Each number is 50 + 10 x the weight over its row's rms, rounded and kept within 0 to 99. Layers, rows and columns count from 0. The size before them is the row's rms in percent of the matrix's.

# layer 12 MLP down (transposed), 512x128, rms 0.181, rows 373-385, columns 0-127
101:63 61 55 52 52 50 46 54 39 26 41 51 53 36 57 38 62 52 42 50 53 59 55 66 47 44 54 53 63 27 51 34 44 36 45 41 36 43 36 48 61 68 69 66 52 49 53 50 49 58 59 49 38 43 50 57 62 33 70 68 54 53 49 59 43 38 50 51 60 51 55 68 50 46 61 47 48 57 53 46 72 55 39 50 66 34 52 46 64 55 63 60 25 51 37 58 35 62 41 58 43 68 50 40 41 50 61 47 28 44 56 54 47 44 40 51 47 54 42 47 39 39 36 56 59 54 62 46
099:43 45 65 56 63 47 54 53 27 46 29 58 40 50 52 40 50 66 62 56 47 54 43 48 66 52 32 37 41 43 43 34 57 63 52 48 36 56 55 64 48 49 46 56 38 44 55 57 31 56 65 61 51 45 63 56 69 33 42 38 64 50 41 61 46 48 40 41 55 43 35 29 67 44 64 55 64 58 44 48 37 64 54 53 56 46 66 60 63 49 40 56 36 55 47 65 46 44 45 60 46 57 46 43 59 51 57 55 59 58 47 53 54 50 63 38 20 51 51 60 42 38 64 43 56 56 34 52
107:50 50 53 31 38 49 49 58 45 38 51 46 20 59 42 54 60 64 58 42 51 29 61 41 50 79 50 43 44 58 53 55 48 51 51 65 41 41 47 49 56 48 65 68 35 43 58 51 49 45 53 54 50 55 32 56 48 31 51 59 55 43 59 48 51 53 48 68 31 43 58 71 50 44 47 75 61 58 49 68 36 52 63 62 54 41 67 40 57 59 44 34 59 41 55 47 40 56 41 43 67 63 45 40 52 42 63 51 31 47 41 47 44 37 36 50 48 49 47 59 43 58 57 42 54 43 41 56
098:63 33 58 51 63 48 50 39 74 46 50 45 59 47 47 34 52 35 52 63 59 58 45 41 45 41 52 37 43 44 39 38 48 30 45 42 58 63 44 46 44 46 59 46 29 51 49 51 36 51 47 35 54 60 54 41 65 69 46 50 36 67 61 39 64 52 42 49 44 47 55 61 59 41 40 51 55 68 55 43 42 52 61 44 45 44 42 58 58 49 47 35 59 61 40 58 52 71 40 48 54 71 49 53 50 50 47 47 26 40 52 54 77 37 53 65 54 57 46 54 42 73 54 41 36 64 44 51
096:62 39 49 49 57 44 57 44 63 43 34 34 62 37 39 52 48 53 59 61 32 39 44 37 50 34 45 64 41 51 17 46 53 51 40 51 36 44 77 53 26 39 54 48 48 42 48 61 59 55 76 58 48 56 39 60 44 61 60 55 36 41 41 62 52 59 45 41 35 51 53 55 43 55 47 39 43 57 28 56 52 51 46 53 54 56 48 56 62 43 59 58 49 38 60 60 34 51 32 61 69 48 63 60 53 55 37 51 47 54 44 58 56 55 61 52 56 63 37 52 50 57 42 65 56 47 57 47
101:62 54 32 41 48 39 50 51 51 64 64 40 63 52 50 59 48 48 55 53 46 40 51 52 52 57 52 44 51 65 58 30 62 54 44 46 54 34 38 58 63 42 34 44 41 53 45 49 61 46 42 49 11 37 46 52 73 57 51 40 63 33 52 54 73 33 43 51 59 51 55 45 68 52 49 44 62 34 52 49 52 40 54 40 55 43 46 36 44 45 46 39 53 47 69 50 44 46 51 51 53 66 59 59 59 50 39 64 51 54 38 44 37 60 61 56 74 36 53 47 42 72 59 55 50 39 56 39
102:51 41 43 38 57 50 70 32 45 61 50 44 53 43 50 63 51 71 60 37 57 33 46 36 67 53 52 48 56 53 34 34 51 44 40 67 37 47 43 58 43 45 62 46 45 70 50 50 57 64 56 54 51 41 39 32 49 44 61 47 28 49 39 51 52 45 64 45 39 37 64 38 49 56 58 49 48 46 43 40 67 56 43 48 40 51 27 45 60 61 48 43 39 46 48 30 41 57 48 53 61 61 63 65 53 50 64 35 64 48 61 52 55 39 47 44 67 47 44 56 70 70 55 55 53 44 66 55
091:54 60 43 67 53 58 48 37 44 54 38 47 51 41 35 61 50 44 52 65 41 44 58 45 51 51 66 51 62 46 44 48 46 52 57 54 39 51 57 53 36 57 75 49 43 53 47 42 33 38 72 48 41 42 56 46 51 54 45 51 46 52 41 56 41 57 60 47 54 38 53 58 49 55 43 36 50 52 59 45 64 54 60 31 55 40 25 29 47 36 47 49 62 52 49 58 41 46 41 32 50 41 38 76 72 40 55 78 48 46 80 49 51 60 54 41 48 39 65 49 48 58 59 62 45 61 38 49
096:59 52 50 46 50 71 62 65 48 31 57 55 40 63 52 71 30 62 57 52 53 43 51 44 51 44 47 58 45 62 47 50 49 28 44 43 31 40 38 43 43 41 44 47 30 40 43 48 39 65 52 70 48 45 37 63 64 67 57 54 59 61 41 56 62 54 38 36 42 35 62 48 53 32 46 46 54 67 38 51 83 39 55 55 48 63 59 69 43 50 47 59 47 46 56 50 49 34 55 55 42 63 52 55 44 50 59 40 48 57 49 46 52 55 49 51 48 36 42 54 36 51 31 42 43 49 65 45
102:71 71 39 43 50 42 25 56 68 48 52 54 52 53 39 67 37 55 39 63 55 29 36 57 49 40 58 44 60 53 48 55 37 48 47 52 44 41 48 35 50 65 50 53 43 50 56 62 38 55 48 38 51 40 50 58 68 37 62 55 60 36 47 39 60 63 55 48 37 51 21 43 53 35 41 56 50 57 37 51 67 41 70 49 33 45 53 55 50 42 71 55 58 52 44 49 50 48 52 43 60 71 48 39 43 42 60 38 52 32 62 51 55 56 54 62 59 66 51 56 62 39 49 47 46 43 55 51
096:40 43 53 39 41 44 53 73 52 67 58 64 65 49 52 39 48 50 65 60 37 45 69 36 48 37 29 60 57 49 77 58 43 58 52 29 56 54 43 53 64 58 55 58 46 56 51 59 45 57 39 57 57 63 56 32 47 54 56 49 66 56 42 45 43 31 44 48 26 53 45 46 48 40 59 43 44 48 48 53 59 47 57 58 45 43 48 57 49 54 41 48 76 52 49 43 79 41 31 69 40 58 41 43 55 47 54 63 63 38 48 46 55 40 60 40 45 50 52 50 50 43 40 39 41 59 39 49
101:64 51 59 37 65 54 48 39 29 64 64 38 54 39 45 47 50 59 50 35 67 54 44 67 42 53 41 48 74 36 67 71 40 32 49 34 35 49 45 53 40 43 57 58 49 51 63 52 60 46 54 62 39 55 48 31 62 49 56 55 54 39 54 54 57 39 43 48 53 48 68 45 47 39 45 56 57 62 49 38 72 35 33 50 38 47 47 54 41 63 55 68 38 48 48 51 54 72 69 57 50 52 54 48 52 48 43 57 53 40 71 45 41 42 33 55 43 46 48 49 47 41 60 43 53 57 34 50
097:51 58 55 49 63 39 57 59 64 67 35 54 44 65 45 61 45 69 59 54 52 48 53 64 51 47 41 62 68 42 51 58 51 46 56 35 53 53 61 42 40 44 53 46 52 43 39 42 60 46 57 38 46 62 47 46 73 40 40 49 41 46 46 40 39 51 55 57 43 34 41 56 46 53 64 54 56 60 58 57 60 50 45 64 41 40 30 46 47 58 48 68 51 32 35 40 43 60 74 51 46 52 50 54 22 59 43 73 38 44 27 39 44 50 40 38 58 55 55 48 41 55 61 34 35 51 35 55
# layer 12 MLP up, 512x128, rms 0.165, rows 374-386, columns 0-127
103:69 58 46 63 53 39 53 46 41 55 53 51 55 48 42 33 40 59 58 45 48 63 62 59 60 55 53 35 54 40 55 55 50 61 58 58 49 51 41 41 60 37 55 59 62 60 54 41 51 37 51 51 49 58 47 57 33 38 59 51 39 50 55 37 55 34 62 49 39 52 49 51 57 46 56 58 42 65 61 61 45 52 45 66 53 44 41 16 50 30 63 56 51 67 43 71 43 53 52 21 59 53 44 30 39 50 65 48 41 45 56 42 37 50 54 54 37 32 43 62 65 40 51 28 46 44 61 49
105:61 57 40 56 50 62 41 55 36 27 27 29 42 60 51 61 50 53 53 49 56 59 30 54 36 52 62 44 62 43 50 56 57 48 52 42 45 38 41 63 32 57 40 50 60 55 42 68 57 35 62 28 57 37 62 42 55 55 44 29 58 58 37 48 53 67 53 48 51 62 39 59 36 36 57 48 47 44 51 45 41 42 53 52 49 65 49 63 47 63 38 77 55 51 48 66 45 45 54 44 46 32 69 40 50 53 45 50 63 60 41 30 47 55 53 53 63 56 53 44 48 64 44 51 56 44 56 49
101:47 62 36 44 60 56 49 50 47 55 55 44 41 49 54 48 38 57 65 52 54 49 54 48 48 43 35 45 35 69 66 40 36 66 58 55 34 45 55 63 52 45 27 53 74 54 59 63 49 67 65 54 52 54 48 55 23 43 48 44 46 43 57 52 39 44 51 65 57 49 48 31 49 39 47 55 36 49 44 54 67 35 45 51 46 43 49 37 53 56 44 55 29 54 33 67 62 30 77 50 54 63 49 35 66 66 60 48 56 40 43 48 51 54 40 53 42 62 59 51 49 31 51 53 45 46 47 56
101:47 55 32 31 59 46 63 36 37 59 49 60 48 49 63 32 48 48 46 54 54 54 51 47 43 50 70 55 41 50 56 30 51 45 75 72 63 60 36 33 67 69 43 54 49 52 62 39 56 48 46 62 70 58 47 33 36 45 51 54 69 43 49 45 44 26 54 60 57 50 37 39 47 58 55 45 41 58 59 68 44 58 54 60 53 43 36 49 47 33 48 53 55 57 40 51 53 46 60 44 45 52 58 47 40 45 61 45 64 44 59 45 56 44 42 44 71 45 65 46 59 48 45 25 43 46 51 54
097:39 44 60 31 57 55 56 46 38 63 40 54 36 38 29 46 44 53 50 49 48 57 53 63 31 45 43 47 54 40 44 43 78 43 42 46 40 58 40 37 60 54 41 64 58 57 57 41 46 59 61 39 59 53 52 39 47 66 41 36 36 49 47 42 53 51 54 72 56 32 46 59 51 43 64 40 47 53 54 53 61 47 62 66 60 64 75 46 51 54 62 59 35 46 57 58 42 33 53 36 42 31 53 67 50 44 37 58 68 45 43 52 66 62 46 50 61 55 40 54 43 53 49 41 61 52 59 62
102:56 58 49 57 62 42 33 58 71 61 51 69 56 52 54 64 37 41 45 44 39 46 39 43 54 49 64 47 54 61 57 64 18 39 43 56 59 60 47 65 63 55 41 36 51 31 58 33 45 41 37 51 49 47 39 50 52 52 57 48 59 59 54 60 68 72 44 42 47 56 47 54 65 42 48 63 36 39 60 69 39 41 55 45 50 51 43 53 49 62 48 71 47 49 60 44 61 52 44 39 39 31 38 57 49 52 57 51 50 51 46 58 64 48 55 46 30 49 51 36 54 37 45 56 31 62 55 61
097:40 44 62 52 40 61 47 58 51 60 45 65 66 58 53 59 53 49 33 50 34 51 55 37 60 50 63 33 74 40 49 57 45 53 59 38 54 44 49 40 58 35 47 61 49 48 55 52 44 59 58 58 56 37 67 57 32 37 39 50 43 54 55 49 46 63 51 51 67 54 53 44 32 60 45 52 33 52 45 42 56 34 63 52 73 64 53 60 61 43 56 38 36 63 50 47 54 63 66 60 56 31 51 48 71 38 41 58 50 50 40 34 53 45 58 51 48 43 43 60 50 62 35 53 57 35 33 29
100:63 35 60 57 39 33 44 62 61 54 63 54 53 31 54 41 44 59 44 42 60 43 47 26 44 54 69 50 48 65 45 57 35 59 69 43 56 42 43 50 26 63 57 50 40 40 42 59 65 47 39 57 43 61 54 58 50 63 54 56 45 37 60 37 61 39 48 57 41 42 55 58 34 48 60 56 39 60 44 59 45 50 69 25 66 52 35 60 51 61 56 38 53 70 45 60 47 41 52 54 62 36 47 49 57 57 60 43 47 44 47 55 50 57 47 40 42 40 61 41 57 55 56 36 62 69 53 49
103:58 39 47 66 44 52 52 60 47 54 57 46 52 70 48 42 57 38 34 51 41 46 43 26 61 58 48 50 63 51 55 35 47 56 27 56 42 65 42 42 47 49 54 56 50 43 55 59 39 51 54 43 31 59 55 54 56 64 48 43 68 42 52 54 55 50 58 33 55 56 54 41 45 38 54 72 73 48 51 43 50 50 39 57 40 66 49 36 40 53 39 44 51 55 49 55 38 45 51 50 56 44 55 49 60 61 46 68 46 66 58 39 38 74 56 61 62 33 47 49 53 40 36 61 50 22 42 30
103:69 69 49 60 62 61 54 42 37 44 43 41 42 42 45 47 36 55 54 52 60 49 41 50 43 52 45 51 53 42 38 45 44 58 34 52 39 50 40 34 40 44 37 38 58 64 54 47 46 70 56 35 61 53 34 48 46 47 32 54 48 21 59 27 60 24 59 43 53 47 54 50 48 63 48 62 53 54 40 48 61 68 48 54 52 48 39 41 51 44 38 60 44 38 67 75 34 62 67 51 56 46 49 47 59 52 58 49 50 54 49 46 55 64 49 55 57 74 42 47 50 70 58 59 55 53 40 50
098:36 45 40 61 36 54 50 46 63 50 54 48 35 67 71 44 49 61 53 60 42 54 60 32 62 54 37 50 21 69 49 48 34 64 68 68 48 42 50 41 66 61 56 47 57 36 55 55 54 63 59 43 63 61 45 69 65 38 55 44 45 50 52 44 39 53 50 45 32 43 54 55 53 49 59 70 36 54 33 51 39 44 57 48 41 48 33 48 68 56 37 55 67 41 60 36 47 46 54 43 49 50 39 52 55 50 56 44 47 57 54 35 56 54 56 44 68 52 67 52 52 46 33 44 50 44 48 43
098:43 62 42 34 53 44 64 52 47 45 58 54 51 36 33 34 35 33 48 59 46 41 43 46 56 58 58 58 48 53 51 48 45 45 51 54 35 62 50 51 67 41 35 48 55 59 45 46 35 45 53 49 44 59 50 48 46 70 49 48 46 47 59 64 65 67 45 32 70 37 53 34 43 50 47 60 45 48 41 58 44 63 49 50 49 47 48 49 41 54 69 45 35 76 34 63 51 50 47 57 40 65 33 60 42 52 45 52 59 33 33 53 60 45 55 40 43 48 42 50 67 61 53 80 71 54 61 40
100:36 43 50 50 48 51 49 50 61 38 49 49 50 55 43 50 46 63 66 41 60 61 59 28 34 44 43 57 48 34 52 74 50 65 70 57 53 58 38 64 49 59 54 56 46 51 46 53 45 41 63 46 56 59 55 47 30 33 40 51 64 41 48 50 54 52 50 52 38 56 52 41 41 59 49 56 61 52 37 54 69 63 52 46 44 54 59 57 72 38 31 59 57 52 55 48 50 63 67 54 51 46 35 53 43 62 34 56 62 28 35 45 41 55 38 36 65 66 36 32 45 51 34 40 42 54 43 64